Weights of a small transformer language model.
Size: 8 layers, width 128, 4 heads of 32 (2 for keys and values), vocabulary 1330.
Each number is 500 + 50 x the weight over its row's rms, rounded and kept within 0 to 999. Layers, rows and columns count from 0. Numbers have three digits each. The size before them is the row's rms in percent of the matrix's.

# up: layer 2 MLP up, 768x128, rms 0.131, rows 398-408, columns 0-127
# down: layer 2 MLP down (transposed), 768x128, rms 0.13, rows 398-407, columns 0-127
up398 107:489545502501489601545548393522530502548531399519512536459411467545599407464577494564479511533518491563463485452483526429438510494550510570510533556646539502369448517465491524533399472534422486507491530574519472547452469482515467466645478583500578493544594522442500472520467559499532443504474531492466601432533477529492456460468521514442558581520441550460529517471500474492573544464560
down398 096:522450505539501480492542548467538459409540537432426511519558513549460607459510485478550557523458481520515436532475495584506483547451501440540441450431437486576514482480452436588511515515466436508521448462474480512594542495528516440423514493523505497485488543539484527578466420512490553473516497554552531710518429361492510465477535639578619472464566530503542464482470578463467469505509
up399 095:487458410559518468503532528494505423417575506537582503437454471486426498596425508518398464510565506532538503547548436517486489512412575464507580486511570567489497464541481484503472463478557490528585527535466549464437458437466530507445497545429524513483491462566509529514545536565459475476549397381557484427480417403484454542526525450503515437344512582525490549536506564511424570401518
down399 105:597535468536602546502478515522531535513499504529407420512467473485500429536502438456488551446527529490514548462504483495435489401504481520462494517444512461536509542401459605545546463401500431565363514420442473553476482601507422521526498484601430564549545528590517521496536495486487488554474545589426450536501462599560465620453498465472461545566506471527439488509602498472442460448544
up400 100:464419503528517582470484428485543472474516442487584423561438417577515527508454446499481460484581539517502414476497527493491477472448504560471479514541500539425538512331442468530521530488485556390505534512579442596527602484489499562580465484537499469527408522496446477523563486547471432444547435562475517482514455504483419522573464518582433483536482485581431522481447576415588487600500
down400 094:426498578412507507515489502534450480480507503543559532435532501507541444437480583536547487447535542436585435505499621574474521608442463500538515443502489569500565440612506478515483459486443573537473490504455603496553406545539536465492491614543492648507463484506487477528480428495527505439438527469485492502572545516438466450476519516398497523510522607534443439468511366540451510445541
up401 079:482510516532459404475452501508616547495457490540525563478442498488494504460575473587501454498541497486520417576553531550562421517519571417507522434508511504484509512493535579518521471480529579470553451482617550491442595604542473480516513590449557552519555534458574531462589551498484503568584547492465504480471510421381441472514555444509578533564471487669537495538456516509538564523549
down401 086:509458647548548561588531538507497531512495458522500479583541528393459557540514477394515525501482563480411560408526500433528626415507517450525519486498568501478515507498521476587576560515481483447474508523490470516496473534533535495525432481523531487485508398527425458553593488527482527518465425499539407461499492583559535485575569584500451680464530518470482515501429516500587445517506
up402 092:471552594517544550447553459525552470471389476426519534425494414473511480482475486588410464601491492544486553576478429563402466453457490543525499443483486424503547428451469471445608470528447643574524438546473477472493524494495433489472529553468498588508501452599530536537495609503520462467484529478540475431537556488517475456468572597501516448455477452553454554503433501398521494526557
down402 092:569452438556649541529464473495474518446566499508459487528483486521511497558584476528529465513455470502457448601506481504556518431486578568497477544510510508518553550515448508487529506485525398521447471492527584574526501505497527453451534484516403505461470479455540576507587371464401539539405654543515448484356548500447446474502473403545558552513507588530530487455458562474532487533536
up403 088:517522510570471578490527438526496442494607489503501462517514491461374585393510530554490422451497494569489424537573461503519467548476433473424580521488539548486600513516458513487393462470550492490537538469407545455521533534503470489524656406555518450450533562462601511513433418553429475494458448455454417521488531413465446533493431438550570547522438455503481501538458504522492438520497
down403 086:400461466443534439570539462477570406394440490484529433498460537506486444567526487436512479461538535404584457497451453508444556483453521474433514559520522393501511556569493518412427577472460526540459523457544478468532482464536510441451483644515504500558508418524552420498432485556595539510446447525549395504502480550547510579413529561546539572467524464507582484503491515415459502469459
up404 105:436586523573495497567526468538490606531554467435523532472563514503470481497561505565547478531477481469464487566489496522554496599520581532550599518545549469553528519428528437493331539463470483465493501554481558475457422440556545533430576500402448543489504563541591467547475531552459551542514438516526549529422508510463599467415403444478573571467499488539555464503502499448562456471597
down404 098:529483501490555521537528536522586466520537535516418527540367459468506469483543542450518513512498507453623607470475502521390537477486473486394492550549534561421483483526554531533528475465450506520567558517522558564572570480443496527534491483619531584591479457399431497483459423438569389502461548548420511504612545509517451470524545440564569455591508556439509507533477488461501486517541
up405 102:487405509424466447462487486457541476504514557526443442395510531603501566411571556388452448509409474522557491589479457543486527446502434535539505491491516448509635489451530485514466507440576551483577403485481497616538420539464451403508445464496586518638520541402465565553500491530439512430489462469486485608506546494500465538530474490485448491513516507465519450482492468508541518549460
down405 112:515441577469481469513418488612439520507511518504439454581481567535492532602481473394499456509457488531480440576393421545550529404479566444456502541536469510554471413496503545505404461537486569527473548457595456466463488494480524489462381492498563506519491463444529592511513579505479561560417499485487547444520412472490520494406436471477480452502498444510491556495542568644561532551542
up406 090:507512410503543560497501535462541596526474554583432443531395575439513532383448432575501496479492441542462477499484473524470521489520426502498603545521526500440472524513460559473433577522460494441594572516369588583557571462537528441591499451551442537511502489501423491567431457500490549558490531498539483498438562440471395502529528489535513532559476502460518469622551505538541431455517
down406 098:507506532526465454542505451534468569549476530537545451407548491393427433513449509472481445454508513537467520574514443484497479545530456503473397547548586588505498509457534581580543476439493516463501507496457485445398493556434472442491472516498575513497544442529506463348507541525499546493548524513388516486608568477505449475543479444475481440458517661401616490508552474529417529533493
up407 109:434590514453507482467407410447451446460489482522497583596438488536527494535479532464561482463506536523457513481463502400477518524471643489450473504501562551406448433466452540444484461505486516474450501550481496468459435563487439503409506497566490494442607542453513427522522499559499525541579434554382484490441524487575512513479534448513498619513492507546472445554403532433546633547445
down407 107:530491477572481451590574460533480563460532533447471466490589503515542471445451541606476457667473454489503467509485470503527469462423407559551461591479547466490502620492525459600474537557571501541466370494524418540387577488484476531560493431540535528506405543536503550574503539479416481497521499503588525543504489505417555488488542462563493471474517503521526476473511505530598430446506
up408 097:537458556513487480459549483508459568584516533391498464463513472537488557565538609457443568552467538521478452528469452438499474448580528527540466561547569552493489537430441448450522477512503522409560489443559536497552565504560511352479458439467500467427479505571452465504533500462497456453493639494555619500441470606474451501512453579482540515543555515540516353547499495508461432487497